{
  "num_hidden_layers": 16,
  "hidden_size": 448,
  "num_attention_heads": 7,
  "num_key_value_heads": 7,
  "head_dim": 64,
  "intermediate_size": 896,
  "vocab_size": 8192,
  "hidden_act": "swiglu",
  "norm": "layernorm",
  "norm_place": "pre",
  "norm_eps": 1e-06,
  "positions": "rope",
  "rope_theta": 10000.0,
  "rope_fraction": 0.5,
  "qk_norm": true,
  "attn_scale": 0.125,
  "bias": "none",
  "tie_word_embeddings": "early",
  "parallel_block": false,
  "extras": ["some layers without attention", "local attention windows", "gated attention", "exclusive self-attention", "value residuals", "hashed n-gram embeddings", "short convolutions", "an embedding shortcut", "learned residual scales", "skips across layers", "capped logits"],
  "init": "normal",
  "init_std_qkv": 0.0189,
  "init_std_o": 0.0,
  "init_std_up": 0.0189,
  "init_std_down": 0.0,
  "optimizer": "adamw",
  "learning_rate": 0.00136,
  "beta1": 0.9,
  "beta2": 0.95,
  "weight_decay": 0.22,
  "lr_head": 0.00732,
  "warmup_steps": 247,
  "schedule": "wsd",
  "decay_fraction": 1.0,
  "decay_shape": "pow",
  "final_lr_fraction": 0.0,
  "batch_tokens": 65536,
  "max_seq_len": 1024,
  "doc_mask": true,
  "train_tokens": 550200000,
  "max_steps": 8396,
  "dataset": "wikipedia_en"
}
Each number is 200 + 20 x the weight over its row's rms, rounded and kept within 0 to 999. Layers, rows and columns count from 0. The size before them is the row's rms in percent of the matrix's.

# gate: layer 8 MLP gate, 896x448, rms 0.0534, rows 645-665, columns 224-335
# up: layer 8 MLP up, 896x448, rms 0.0546, rows 645-665, columns 224-335
# down: layer 8 MLP down (transposed), 896x448, rms 0.0523, rows 645-664, columns 224-335
gate645,097,191,192,181,185,204,210,186,188,218,189,213,193,202,165,203,174,183,224,193,218,228,238,202,208,209,196,204,187,173,191,206,189,215,200,224,250,183,163,202,200,237,208,209,197,206,182,192,214,201,166,202,204,189,213,199,213,186,216,194,193,220,207,179,184,211,189,205,217,189,205,191,170,186,190,172,178,229,177,239,228,178,188,223,204,214,215,193,177,180,210,222,199,238,214,212,194,250,195,198,197,200,171,195,191,185,200,208,193,228,191,211,217
up645,100,160,188,195,191,208,176,151,187,182,206,214,205,212,159,216,146,193,230,198,185,224,241,212,176,230,189,187,231,208,185,230,204,215,213,198,207,181,180,244,208,185,204,211,190,209,176,208,199,214,204,208,223,234,200,220,211,226,170,207,235,189,195,181,215,204,170,220,202,205,189,167,174,205,220,195,189,203,191,192,183,200,219,214,210,206,214,171,196,190,181,210,222,218,254,152,198,193,227,167,193,214,177,166,194,164,185,179,224,191,206,207,222
down645,099,162,226,196,188,229,207,200,188,233,205,216,224,206,210,187,141,201,212,187,202,220,202,188,174,215,169,215,197,174,214,184,180,192,233,234,220,192,232,212,183,172,201,154,226,183,214,214,178,222,193,177,216,202,181,222,192,234,185,199,243,200,211,203,226,211,170,200,224,191,197,218,174,196,203,224,206,186,201,221,205,202,183,206,204,181,204,176,188,206,201,209,210,203,204,204,204,216,196,227,159,201,196,214,196,208,195,218,212,166,206,215,188
gate646,100,209,175,154,200,181,180,231,200,192,144,199,182,228,157,236,192,187,199,191,205,216,176,229,185,196,204,207,192,232,197,195,198,197,189,177,196,209,161,217,173,177,173,241,196,190,207,212,167,183,147,173,219,216,176,200,204,223,227,219,196,204,210,168,168,206,189,179,219,211,240,223,200,195,200,189,181,184,183,202,239,197,192,197,162,204,216,216,192,176,213,190,203,199,226,188,196,186,184,185,178,220,176,229,188,173,205,197,187,146,178,186,208
up646,098,214,182,183,230,180,215,225,192,193,190,197,216,179,196,216,186,204,224,224,197,231,206,211,199,210,195,224,191,215,193,192,185,212,192,181,222,210,197,208,166,204,193,194,220,186,158,207,210,215,177,175,212,213,235,215,199,215,211,209,192,160,210,166,194,201,203,211,231,195,199,237,223,195,204,212,190,202,209,222,197,215,198,204,201,190,193,210,207,200,204,184,208,213,199,178,206,236,242,217,169,217,228,210,195,210,208,227,221,209,195,198,233
down646,101,236,204,185,218,195,220,181,195,184,199,194,219,225,175,204,230,212,183,193,202,191,255,236,184,214,199,203,227,219,185,182,197,207,228,228,207,214,194,204,176,204,202,178,225,197,222,231,187,206,173,209,199,205,187,218,219,211,204,211,199,211,165,177,170,202,193,220,205,189,183,216,186,194,149,210,218,171,201,234,184,169,180,179,206,174,212,208,216,189,190,212,235,227,198,182,189,205,211,204,213,216,195,200,196,215,203,211,249,191,206,202,214
gate647,105,219,199,214,183,184,194,199,247,201,186,233,228,231,175,241,178,195,203,219,222,192,199,209,255,231,180,175,203,237,238,212,206,221,191,187,189,185,235,179,213,164,178,221,193,213,205,206,231,187,194,188,156,199,193,213,223,208,219,214,235,185,219,176,211,214,183,183,190,202,188,212,236,184,162,152,198,200,224,211,186,224,222,203,209,216,188,226,218,202,201,202,208,200,182,210,168,187,162,172,205,199,187,202,189,230,202,193,242,218,184,192,214
up647,100,222,162,205,204,186,184,190,202,184,195,191,187,223,245,221,209,171,198,189,178,173,216,203,168,189,210,215,211,194,200,195,183,247,215,195,232,174,196,207,212,208,188,192,193,210,184,153,160,180,215,207,233,186,223,203,214,260,194,231,173,190,192,173,200,185,192,182,237,204,242,177,207,239,172,177,186,193,215,190,182,195,235,198,194,220,169,191,226,188,210,207,186,170,185,187,220,184,202,152,191,200,202,183,219,212,195,188,231,173,227,174,198
down647,100,196,180,174,177,172,186,198,197,195,197,192,217,173,224,187,182,191,208,204,217,164,212,174,200,230,196,176,184,205,211,225,216,163,203,211,210,197,214,180,214,224,230,208,161,206,218,189,204,193,192,214,189,198,215,199,179,172,228,190,164,202,220,208,216,192,222,198,198,197,202,174,202,191,219,178,187,194,206,201,192,182,168,184,177,196,200,196,219,206,180,186,193,161,212,217,246,178,194,204,210,192,181,217,232,162,192,177,152,202,226,184,227
gate648,101,190,193,210,211,234,196,170,181,196,173,206,237,212,193,194,190,193,203,229,197,216,172,177,208,192,177,219,212,217,201,235,213,215,192,198,178,205,161,232,194,170,214,209,181,225,221,192,188,229,203,230,217,182,222,205,221,219,202,199,229,182,199,196,176,210,234,199,222,192,177,179,205,211,204,181,197,188,180,182,175,188,179,175,232,214,197,241,217,228,203,169,214,202,167,195,224,193,213,184,216,196,194,218,221,213,206,186,173,215,212,189,207
up648,099,159,188,225,209,204,224,209,186,197,228,210,242,187,190,201,229,198,225,179,229,202,186,201,197,201,196,187,233,178,174,187,188,191,212,205,235,215,193,206,191,206,180,210,220,197,198,191,200,200,194,243,185,184,166,186,201,205,187,174,193,188,201,218,209,165,191,188,204,207,232,201,176,187,196,221,191,213,174,186,193,202,201,208,185,216,217,196,189,198,189,221,183,211,163,215,156,235,179,206,238,193,221,211,206,193,203,202,207,226,182,197,220
down648,100,233,194,181,176,172,213,221,220,175,198,185,200,216,212,168,222,219,205,219,216,211,218,223,198,210,206,210,231,186,190,186,213,197,197,204,210,193,201,186,223,194,190,207,214,201,197,202,187,159,213,223,254,176,201,234,205,181,192,212,221,200,243,211,221,226,176,214,172,199,183,182,238,208,220,221,200,160,181,223,211,197,179,187,213,212,207,192,186,182,217,187,187,202,205,200,198,202,191,196,202,214,192,221,182,221,216,230,157,142,223,185,174
gate649,099,223,182,201,178,230,159,190,208,207,206,181,164,213,188,183,237,203,215,170,202,189,180,226,206,207,187,180,205,208,164,196,222,198,196,187,182,214,200,198,186,205,227,192,184,205,190,192,223,175,159,227,180,169,190,214,190,180,274,212,213,174,198,190,189,215,195,195,193,183,172,184,180,208,176,204,196,203,200,189,230,214,212,201,184,172,226,201,193,215,202,218,197,193,188,137,166,215,190,178,214,172,204,207,198,235,235,229,184,202,176,216,209
up649,098,204,186,184,197,183,236,207,209,228,201,186,178,190,196,193,209,200,199,204,226,202,200,182,206,229,181,178,186,183,169,213,202,223,197,184,247,191,196,217,189,240,215,230,237,213,178,157,192,175,236,173,196,209,220,221,193,203,183,170,175,202,201,210,182,211,173,220,222,228,202,182,206,225,217,202,177,173,198,174,198,191,226,168,202,204,212,187,123,199,216,175,222,223,190,209,209,215,158,221,173,216,225,225,231,164,187,185,209,204,183,209,194
down649,098,199,205,226,259,210,180,186,236,234,197,182,181,183,188,175,250,204,200,211,205,234,177,209,228,170,177,203,194,222,177,165,176,164,173,194,175,222,165,193,190,199,150,181,201,190,217,179,197,191,224,211,185,209,208,187,202,175,184,197,223,187,195,236,171,196,209,200,214,197,195,235,181,245,214,177,192,178,197,179,181,221,204,194,196,193,224,192,181,237,179,186,194,209,211,176,209,206,201,184,233,220,206,193,198,213,193,207,181,172,190,188,195
gate650,098,216,214,176,189,174,210,206,180,188,231,163,154,184,224,225,209,177,190,168,203,209,198,197,188,211,207,198,235,190,173,182,193,177,219,189,210,203,209,212,206,197,203,236,199,201,223,186,201,193,204,202,198,163,222,286,238,219,167,180,197,215,197,185,242,199,221,208,213,197,203,221,221,179,206,225,207,197,203,202,194,193,230,177,225,179,186,189,153,229,162,237,164,180,208,209,230,193,217,187,204,206,201,226,203,200,231,220,205,186,202,237,182
up650,102,195,169,235,192,204,193,198,208,217,210,220,199,201,192,196,215,182,192,140,206,238,201,191,187,207,196,187,197,198,204,205,199,216,211,194,192,178,209,214,251,171,197,193,176,223,213,178,218,220,200,189,174,210,178,235,203,195,187,207,191,189,184,171,159,185,190,198,222,229,215,194,235,238,225,167,205,206,228,173,207,160,196,174,213,175,145,178,207,248,200,223,200,195,179,219,174,162,218,197,180,213,177,193,243,195,205,209,206,176,198,184,181
down650,102,186,233,193,212,197,199,209,236,201,182,170,241,186,195,145,244,194,196,210,198,184,195,219,207,196,245,207,208,219,217,143,190,196,176,232,167,208,192,177,208,201,191,183,184,199,203,214,193,265,208,207,191,221,213,174,175,208,199,202,220,176,228,202,197,232,196,201,206,167,202,186,188,173,224,222,197,226,180,179,217,206,176,189,203,232,216,202,177,178,211,194,173,217,149,222,206,212,206,179,218,195,198,211,197,185,188,150,164,185,204,172,218
gate651,097,202,205,183,189,191,202,166,208,199,217,190,192,216,207,197,223,206,220,194,201,205,166,191,215,186,216,202,168,219,193,191,180,200,212,193,179,242,204,178,217,176,187,212,212,216,217,212,216,222,173,177,183,193,191,208,202,169,206,185,233,192,209,185,208,193,197,228,189,242,224,184,167,223,187,182,231,239,196,224,186,184,205,168,223,172,206,214,187,211,211,186,184,197,208,191,165,209,197,221,222,193,199,229,211,190,209,210,203,178,189,216,188
up651,101,207,221,212,186,205,155,193,187,209,187,194,233,208,238,225,230,188,208,217,213,224,216,213,210,183,243,186,190,199,219,191,169,229,183,189,232,194,187,186,202,210,193,210,184,202,206,178,206,209,216,197,199,186,220,171,209,192,216,200,216,186,193,222,175,215,210,215,160,224,176,231,200,200,227,177,206,203,182,208,197,186,217,223,201,175,208,209,238,206,206,238,198,181,227,212,187,199,197,163,203,174,205,187,192,205,227,226,183,191,213,226,193
down651,100,188,190,195,202,219,196,182,214,169,189,194,224,171,198,174,188,190,213,200,230,227,207,192,186,181,224,156,177,189,181,196,197,201,152,203,230,233,218,161,236,182,199,179,180,233,187,193,213,193,221,180,204,207,246,204,216,215,187,213,211,225,219,185,199,175,211,224,224,197,188,210,187,212,157,183,210,186,227,191,157,176,215,198,205,159,235,216,195,181,208,204,203,188,193,189,203,163,198,222,204,193,216,215,204,223,193,184,197,193,207,204,209
gate652,102,206,202,175,196,176,197,203,238,210,160,223,216,205,196,168,192,237,196,214,223,220,196,184,226,180,178,167,209,220,187,225,210,196,164,181,169,211,192,191,180,196,207,187,217,200,202,202,199,229,217,197,194,191,231,189,239,199,229,157,194,199,215,208,208,200,180,236,162,197,163,206,245,200,193,171,173,168,248,199,203,196,215,180,177,171,197,203,208,172,220,180,192,194,201,179,173,165,207,175,187,202,208,201,218,196,222,196,209,223,198,192,206
up652,097,202,238,191,181,208,205,196,198,155,179,210,179,179,197,208,225,210,203,212,249,188,198,210,200,192,191,196,191,199,213,205,218,215,184,202,171,170,188,182,225,185,229,223,217,233,213,196,191,178,201,175,209,178,210,227,232,191,202,197,192,236,174,192,199,256,218,219,221,234,168,248,181,197,218,204,187,205,202,211,205,187,167,212,191,204,221,177,233,183,187,222,220,172,222,181,218,232,203,177,250,192,179,199,182,181,197,213,212,222,164,203,181
down652,099,239,179,196,217,198,179,151,144,193,197,254,211,185,231,175,239,195,164,177,226,211,200,202,224,186,185,190,175,207,198,216,202,212,181,185,165,216,186,160,192,231,218,204,196,212,221,204,198,240,203,205,207,186,162,179,197,179,182,192,171,218,177,213,184,198,176,212,171,211,225,226,210,190,215,226,223,206,190,199,165,191,187,165,192,183,197,217,204,194,198,178,163,215,215,182,206,183,190,227,211,214,237,194,178,162,195,218,172,194,196,202,191
gate653,101,191,199,185,191,224,238,249,221,242,196,209,226,183,223,211,225,195,177,185,191,220,207,198,261,216,211,170,210,189,249,226,222,179,182,187,202,198,202,197,194,196,226,203,254,226,259,220,213,220,168,201,194,204,176,235,237,201,186,201,217,162,174,216,189,207,183,219,216,211,201,195,205,184,172,229,245,221,192,214,185,206,228,234,196,251,195,209,204,193,224,211,199,211,198,157,200,222,198,186,193,188,180,235,160,176,204,219,213,203,167,233,190
up653,100,213,204,219,201,219,180,170,195,157,194,204,212,190,188,192,201,176,205,218,204,218,183,218,204,200,210,208,185,210,195,169,229,240,212,224,179,195,211,165,219,195,161,207,165,186,193,168,203,204,172,190,225,193,224,185,190,223,200,216,195,205,199,192,212,217,221,197,192,199,188,229,209,207,178,198,159,169,174,188,207,207,193,205,188,230,212,152,212,197,159,188,189,195,194,212,229,180,237,202,190,178,157,179,174,203,202,208,181,190,212,158,203
down653,099,167,216,213,186,200,196,178,211,173,221,230,218,220,183,187,208,199,205,198,193,189,211,173,172,225,256,205,190,207,236,191,209,205,217,200,178,191,199,214,192,205,213,159,189,221,185,198,185,154,204,206,230,187,178,168,198,220,218,206,222,164,235,197,184,218,218,207,177,213,158,193,167,242,197,182,195,181,205,230,217,227,205,240,215,216,182,162,201,198,177,240,155,222,200,215,178,188,190,202,222,202,226,204,179,205,203,199,170,153,221,164,186
gate654,106,177,216,214,203,181,189,227,202,225,191,224,223,205,192,205,192,190,201,213,187,189,202,159,182,226,210,202,189,164,212,249,203,197,167,197,202,204,229,169,183,196,245,219,218,231,190,188,195,192,214,214,215,218,214,196,183,155,174,199,158,168,207,239,185,196,225,174,213,185,211,181,217,182,192,188,213,201,166,190,223,199,165,172,223,218,207,222,204,193,215,212,185,218,190,208,217,186,206,202,211,187,220,209,178,217,192,185,216,177,182,231,204
up654,103,186,192,224,213,190,213,230,213,244,185,180,205,209,243,202,213,199,151,210,175,210,186,199,156,192,208,212,202,186,225,228,209,208,162,224,213,216,204,196,203,225,230,196,213,204,204,197,199,182,185,231,256,221,202,209,183,193,215,177,193,201,192,212,176,184,224,210,202,184,225,195,191,202,184,200,157,211,197,206,180,202,197,168,206,210,188,203,190,221,238,212,179,209,177,203,203,221,194,191,219,224,238,194,226,170,178,210,222,204,197,198,200
down654,103,181,195,160,216,194,212,182,206,186,217,197,172,211,187,224,236,197,190,165,185,190,228,211,201,175,219,186,228,178,208,221,199,230,202,212,227,175,218,189,224,147,230,185,233,204,200,206,184,216,204,180,204,208,181,190,206,195,214,216,189,206,204,173,180,201,241,201,213,189,174,199,211,180,194,211,213,189,202,203,211,193,193,187,212,197,199,203,176,185,198,215,217,212,180,167,188,199,235,170,192,224,195,176,206,211,173,175,218,198,206,203,208
gate655,096,180,185,195,207,183,209,190,147,205,209,174,195,198,188,186,224,192,214,240,203,218,185,196,197,228,181,184,215,192,169,187,170,166,188,201,206,193,207,230,185,190,229,200,218,202,210,203,226,193,173,171,219,204,207,238,183,237,221,185,223,196,192,212,180,203,209,194,188,209,184,191,205,238,190,200,195,191,193,184,225,176,235,228,167,199,215,201,186,237,167,188,191,206,212,232,200,203,235,198,203,232,189,223,234,235,213,187,180,212,183,202,200
up655,098,206,214,199,221,219,176,200,215,179,156,173,212,187,209,222,230,216,195,189,198,212,193,170,177,176,196,169,240,208,222,222,191,234,227,171,153,170,202,204,189,182,180,202,186,185,223,231,189,165,211,215,207,210,216,175,162,205,191,183,213,171,188,204,196,217,188,199,192,196,195,191,191,168,183,177,223,201,220,212,219,192,206,213,191,204,190,230,224,176,156,203,178,242,177,178,211,196,208,178,187,232,224,202,244,189,207,197,174,204,250,229,192
down655,100,210,233,191,177,185,225,236,234,202,218,161,158,210,196,206,204,202,180,180,196,185,203,187,175,220,213,214,178,196,194,223,176,209,219,210,196,185,208,214,211,208,223,196,192,166,207,222,205,218,231,214,205,219,210,231,168,224,186,206,189,197,198,204,203,178,216,164,201,183,194,189,205,188,221,227,224,187,251,199,205,191,204,185,167,208,186,216,181,188,142,226,240,184,168,155,218,217,224,217,187,202,184,182,182,189,147,211,168,178,208,243,224
gate656,101,225,164,198,214,223,186,230,201,202,179,164,228,191,172,185,193,185,211,190,187,211,167,206,210,198,207,198,216,188,195,190,178,196,193,185,205,217,190,189,163,197,214,213,200,198,199,167,166,189,227,211,221,191,202,179,182,230,200,187,222,163,221,231,221,219,172,187,203,166,189,210,231,217,186,179,210,177,134,194,210,194,210,238,173,207,237,228,207,166,205,181,185,174,183,180,213,202,214,233,191,204,183,187,207,235,193,215,201,213,217,219,224
up656,107,181,182,200,217,188,207,216,160,154,154,217,202,217,219,237,167,168,196,239,194,221,221,194,198,207,181,183,177,190,215,215,232,196,212,208,171,181,203,185,216,205,223,228,238,195,195,175,212,195,226,189,209,220,184,195,197,197,218,234,165,204,207,202,213,194,208,169,229,212,189,175,212,212,218,216,210,207,229,215,199,215,188,185,193,246,176,174,180,202,186,197,220,205,187,196,189,241,158,191,219,218,216,193,208,217,203,237,194,205,189,197,181
down656,104,196,206,218,208,209,194,146,208,208,179,209,216,205,189,144,176,217,167,205,217,175,172,190,201,203,187,244,189,209,216,188,190,196,168,186,195,200,232,244,223,155,188,178,219,170,181,202,198,189,189,175,224,182,186,232,174,212,200,205,224,203,183,213,210,171,213,219,207,206,191,171,186,226,190,207,135,169,218,163,201,199,215,190,226,186,203,207,235,203,180,197,190,189,163,207,219,170,195,169,198,215,206,213,217,151,209,188,196,222,207,228,203
gate657,096,192,211,238,189,200,218,183,232,225,155,210,237,194,216,219,187,223,199,181,189,217,202,212,186,230,204,153,196,205,228,207,184,211,215,196,202,188,192,219,184,200,174,213,213,209,197,177,221,190,198,179,158,214,210,218,197,229,227,219,202,209,220,165,181,228,206,165,161,211,180,222,264,232,215,197,185,224,190,220,234,181,167,201,157,229,200,225,189,174,174,196,234,185,179,200,210,202,220,212,211,177,168,220,181,180,211,214,242,205,181,195,195
up657,099,209,184,206,223,192,194,193,176,203,198,190,184,189,169,215,162,218,190,196,217,208,201,239,200,188,213,214,182,177,185,176,221,178,186,197,206,188,219,198,228,189,205,199,217,199,192,203,183,194,184,197,204,204,195,216,192,189,185,196,197,238,204,223,206,191,214,217,174,206,247,204,154,242,248,185,173,190,194,182,195,219,227,201,201,202,191,178,200,207,177,200,199,215,226,200,225,190,208,205,199,231,212,180,253,189,194,184,174,190,198,236,220
down657,101,215,163,201,203,211,201,208,180,158,215,191,187,233,187,195,172,197,197,225,208,209,195,194,197,199,221,257,174,225,189,148,217,178,177,176,229,205,224,204,202,188,218,166,219,211,188,204,205,181,185,205,204,180,189,192,221,204,171,214,170,169,202,209,222,197,181,218,213,228,204,189,165,206,209,187,207,202,212,248,219,190,215,191,196,186,199,211,215,219,226,194,208,191,224,230,198,162,217,167,233,217,233,208,174,240,210,215,190,169,239,197,211
gate658,102,209,180,176,214,198,187,202,239,209,185,209,229,170,172,221,197,160,215,198,189,189,197,217,235,200,195,180,147,196,171,188,193,205,178,159,194,230,168,181,184,231,240,193,201,180,164,194,224,219,204,178,176,176,199,199,169,183,175,181,196,182,211,202,202,204,217,242,184,202,231,194,205,207,192,211,207,173,153,203,212,176,214,164,204,224,220,150,150,213,196,180,221,196,193,202,206,216,207,213,216,211,201,196,167,217,181,171,214,197,201,195,210
up658,109,235,206,200,209,195,188,170,225,210,182,202,216,218,208,212,200,200,198,186,177,231,173,206,208,197,235,193,203,218,210,204,200,173,191,212,195,221,172,201,177,180,228,195,206,212,211,216,206,219,177,194,182,188,215,220,174,190,210,203,180,189,184,188,233,172,183,225,226,227,209,188,192,194,198,188,199,188,189,187,213,188,180,220,159,193,211,214,214,229,196,152,195,171,211,200,187,218,241,216,236,230,184,186,200,202,190,197,192,202,208,240,173
down658,105,206,187,186,209,235,210,175,211,189,195,201,227,198,167,223,223,211,228,174,186,219,204,212,191,178,168,198,181,182,197,202,179,218,200,216,183,215,202,190,202,154,210,185,209,200,208,207,201,177,209,201,190,155,228,201,198,193,218,191,200,196,172,166,202,207,197,208,220,175,210,199,222,191,203,206,209,202,204,215,187,235,205,199,186,234,189,183,202,220,189,182,206,169,231,189,205,226,212,230,225,240,197,223,191,225,200,183,217,187,203,225,181
gate659,097,229,169,226,216,208,223,223,182,184,197,173,176,178,214,221,229,208,200,222,244,227,236,186,246,193,176,173,192,216,194,223,177,186,203,198,220,226,195,171,207,184,181,186,228,191,222,198,162,169,201,208,181,190,207,213,206,176,237,183,178,203,210,201,177,219,195,182,202,228,191,193,231,178,199,195,204,144,205,225,173,230,207,180,206,203,190,203,197,222,180,181,216,190,223,209,157,181,170,178,211,228,223,222,198,164,190,202,203,206,197,173,222
up659,100,195,213,180,220,179,198,179,185,215,192,227,197,215,168,208,182,194,202,197,164,174,245,225,176,209,213,190,232,197,204,172,166,207,173,191,169,164,224,242,198,243,217,231,180,189,191,205,198,225,212,188,227,202,169,206,184,213,171,182,161,193,175,196,182,176,184,200,169,227,207,208,205,221,189,196,198,234,208,208,201,188,181,191,173,199,204,197,166,183,199,219,213,162,219,172,210,222,199,172,201,190,191,175,208,221,222,194,198,203,187,235,155
down659,100,238,246,188,218,165,204,231,194,192,225,210,222,162,188,195,228,193,226,212,195,208,199,224,188,222,199,213,222,156,237,206,179,195,196,176,216,221,217,194,167,172,205,168,229,195,177,186,180,186,238,185,191,184,205,174,192,229,191,205,218,211,198,188,229,190,224,210,175,187,182,202,209,216,176,214,220,198,214,204,199,216,227,189,196,216,181,209,204,209,223,186,195,213,192,211,201,184,165,193,152,215,199,181,199,200,203,205,151,186,202,206,223
gate660,096,219,180,189,200,207,207,198,191,221,192,174,194,197,210,183,182,207,225,220,216,211,191,187,201,179,207,200,193,231,186,161,173,181,224,212,182,188,211,192,188,193,166,201,206,195,216,210,199,209,143,228,219,211,143,194,208,227,193,193,205,201,198,164,228,188,203,230,195,197,186,176,210,187,160,189,220,187,186,202,216,199,257,197,189,213,207,195,238,190,214,188,213,246,186,198,186,178,189,196,228,225,204,206,215,204,194,200,227,204,176,174,201
up660,099,231,197,191,229,213,175,214,225,226,189,219,193,186,178,232,185,206,153,232,211,189,214,213,167,185,191,190,214,202,189,202,188,216,206,227,208,192,185,223,196,229,213,216,175,147,216,200,215,206,196,198,195,196,202,201,194,184,230,213,162,190,200,168,217,222,191,175,168,176,225,187,190,210,188,196,196,195,191,210,171,183,231,224,189,166,205,201,206,221,223,174,213,215,168,204,205,208,208,190,227,169,173,196,200,198,227,205,198,207,191,212,206
down660,099,182,215,157,225,212,218,203,210,197,211,210,185,208,224,210,220,201,169,161,184,163,206,220,181,227,217,214,184,198,227,196,214,217,225,202,228,202,217,176,207,208,203,214,165,163,195,187,213,226,185,188,181,211,194,194,174,204,216,211,162,187,178,240,187,171,239,195,164,164,217,215,199,184,210,180,230,236,211,209,244,170,211,197,208,187,200,180,194,180,202,188,207,225,185,268,164,181,208,191,168,166,187,168,197,183,175,197,223,203,184,229,156
gate661,102,223,199,182,195,213,183,200,200,168,187,208,200,198,195,173,181,167,190,170,226,233,199,212,202,179,213,198,219,214,164,240,212,222,208,183,182,254,181,175,216,205,217,190,201,195,178,204,200,208,168,212,182,214,197,203,209,205,189,200,197,139,203,215,181,215,201,201,248,236,204,173,157,179,221,238,210,203,231,217,186,188,181,215,180,229,194,206,203,176,199,212,238,199,221,192,178,212,162,205,212,233,219,207,157,175,191,205,211,215,194,204,228
up661,102,173,207,196,234,227,188,211,225,232,205,210,228,188,180,177,185,199,199,226,171,188,205,180,240,191,203,187,214,211,205,191,224,188,182,235,201,190,195,217,197,204,157,177,172,204,223,206,167,181,215,216,179,196,192,182,205,184,187,236,213,199,197,207,212,193,176,192,252,212,188,180,228,214,192,222,187,213,189,183,223,206,192,184,202,228,212,165,211,207,200,209,198,220,196,194,213,190,173,181,189,195,202,217,183,217,192,183,201,207,205,162,210
down661,102,209,211,200,201,219,218,210,233,179,202,166,181,236,194,229,179,201,235,198,209,194,210,182,198,201,195,176,236,166,205,206,207,160,195,202,184,236,224,220,198,191,200,203,231,192,208,232,184,191,201,199,177,177,174,201,194,192,219,202,213,182,167,261,192,175,202,182,229,201,199,183,194,214,212,196,204,198,184,229,210,203,214,219,180,220,188,228,229,205,229,189,186,197,173,202,210,217,239,172,190,208,195,209,179,154,227,177,199,234,192,216,201
gate662,097,192,193,211,177,180,230,228,234,184,197,195,210,198,234,171,194,202,225,190,234,205,187,192,201,192,209,216,201,218,193,225,210,226,193,184,181,197,175,174,219,199,220,133,190,191,181,141,160,255,196,184,217,169,181,182,187,213,203,209,219,203,217,181,175,194,211,180,186,175,223,185,174,178,213,238,199,194,213,226,195,175,237,159,194,206,197,194,201,165,182,197,223,190,175,222,224,222,221,202,240,185,213,181,170,209,162,204,192,224,225,207,219
up662,097,169,186,202,183,200,183,207,216,233,192,197,189,204,197,252,191,205,188,214,201,173,249,208,187,185,208,191,235,213,182,161,187,210,217,190,178,203,216,209,211,197,234,224,209,168,187,193,164,178,197,180,195,228,177,192,192,160,207,238,190,197,177,193,199,195,168,181,222,202,181,214,228,197,193,194,188,182,205,215,168,211,166,193,205,183,171,195,190,212,214,219,187,231,198,218,167,199,232,196,171,185,207,181,198,205,204,190,219,199,203,163,182
down662,095,179,235,229,220,179,223,195,212,191,241,196,186,191,174,178,196,230,191,175,160,223,173,233,199,216,197,221,158,176,199,166,178,190,161,192,219,208,231,194,219,182,195,195,194,199,196,197,202,174,185,191,170,200,219,231,207,197,207,164,206,201,244,210,219,217,198,232,192,193,201,175,194,176,205,203,238,220,191,206,205,205,205,198,210,201,200,227,183,219,184,174,219,181,189,194,201,177,198,192,198,189,201,188,205,197,198,166,195,234,187,190,226
gate663,098,210,186,185,227,219,199,207,199,238,186,173,241,190,211,195,211,203,214,217,199,187,204,205,216,192,210,208,205,217,237,181,217,208,177,167,188,197,147,175,202,180,182,185,180,212,193,193,180,204,190,208,193,209,199,175,189,262,153,174,211,173,256,237,205,190,176,187,223,214,213,196,179,214,206,217,177,178,184,207,198,186,225,230,210,214,197,260,189,187,174,191,180,207,225,193,190,211,177,206,207,213,228,170,171,178,182,236,196,204,205,214,231
up663,099,234,189,190,193,201,166,175,197,203,223,217,209,183,184,200,207,190,181,180,194,191,167,211,183,200,192,199,175,225,196,223,232,232,224,190,212,159,182,206,227,193,188,225,190,173,232,167,198,192,219,175,216,214,219,186,216,147,207,212,182,196,163,174,198,148,210,181,191,195,187,214,207,182,164,240,213,176,222,198,208,247,192,188,174,170,177,187,202,214,206,222,265,239,226,194,224,188,203,197,170,194,220,193,204,201,198,201,178,198,205,188,179
down663,099,156,202,194,206,184,209,198,196,168,206,209,196,215,211,237,195,220,208,229,205,216,180,189,198,198,210,193,209,167,179,208,199,183,198,181,173,211,186,194,204,237,197,232,176,196,201,199,188,179,216,179,191,187,206,210,202,209,238,207,206,191,210,241,184,198,214,192,204,209,196,186,206,202,183,182,174,170,224,198,196,194,171,227,212,190,224,209,218,212,217,203,221,197,193,208,206,216,182,218,195,215,237,235,204,215,200,210,189,193,216,222,200
gate664,103,213,219,179,219,201,193,213,235,197,155,227,192,186,206,163,195,177,199,173,214,252,157,226,130,201,234,207,192,189,179,210,217,189,178,178,177,208,206,223,212,216,198,199,238,195,179,193,177,217,152,211,207,181,163,224,185,199,191,213,246,171,188,201,227,189,202,227,174,168,203,246,170,204,175,169,207,226,182,175,209,186,223,213,182,221,158,219,242,189,202,182,191,172,202,188,167,218,176,200,247,202,213,211,184,201,182,197,211,228,217,211,181
up664,100,229,195,197,195,202,223,156,233,203,216,209,196,198,210,168,212,198,173,178,215,175,171,218,200,220,211,210,194,204,183,201,209,184,206,184,191,184,187,196,203,202,211,181,234,215,208,177,193,238,190,209,199,200,199,204,193,185,227,167,173,226,239,168,229,238,196,199,183,184,200,213,181,160,193,216,213,185,210,195,177,168,172,209,195,188,206,200,180,226,176,208,199,187,213,221,209,226,176,213,244,165,193,171,238,212,161,193,196,193,194,191,203
down664,100,187,188,196,167,218,193,213,170,198,182,188,174,219,206,199,213,173,201,196,210,192,226,181,225,200,214,234,200,193,157,210,202,212,208,211,173,198,202,198,196,182,171,194,218,231,235,208,218,167,200,165,221,212,193,223,209,181,203,215,176,216,167,220,228,195,194,191,198,224,183,203,196,230,240,157,178,203,171,223,170,190,189,202,181,210,175,206,210,185,165,215,192,190,213,165,195,207,223,202,177,200,177,184,203,243,207,205,201,184,202,203,235
gate665,101,217,189,218,208,174,208,201,191,200,194,198,193,210,210,174,169,253,181,187,214,216,229,220,208,203,179,208,186,197,210,180,225,190,156,210,214,197,202,178,199,175,214,199,210,182,209,201,178,181,195,176,197,178,194,207,214,215,185,191,193,164,214,171,202,200,208,239,219,220,162,204,192,214,186,160,195,201,216,202,219,219,159,196,215,176,208,180,196,230,207,226,194,235,187,180,219,210,154,179,200,194,219,201,198,241,204,207,228,185,212,212,203
up665,101,185,233,182,235,217,229,216,196,215,192,192,181,195,176,241,228,202,185,198,197,205,183,202,182,189,171,195,180,200,220,194,212,198,188,211,214,194,216,189,206,203,166,247,211,195,216,201,212,230,200,189,203,189,204,186,164,221,246,170,175,206,208,217,210,213,194,213,237,216,194,192,203,199,178,200,227,211,203,225,214,185,196,203,155,204,187,211,196,215,208,205,226,256,196,208,191,215,193,189,204,174,226,215,198,216,179,205,158,237,184,196,211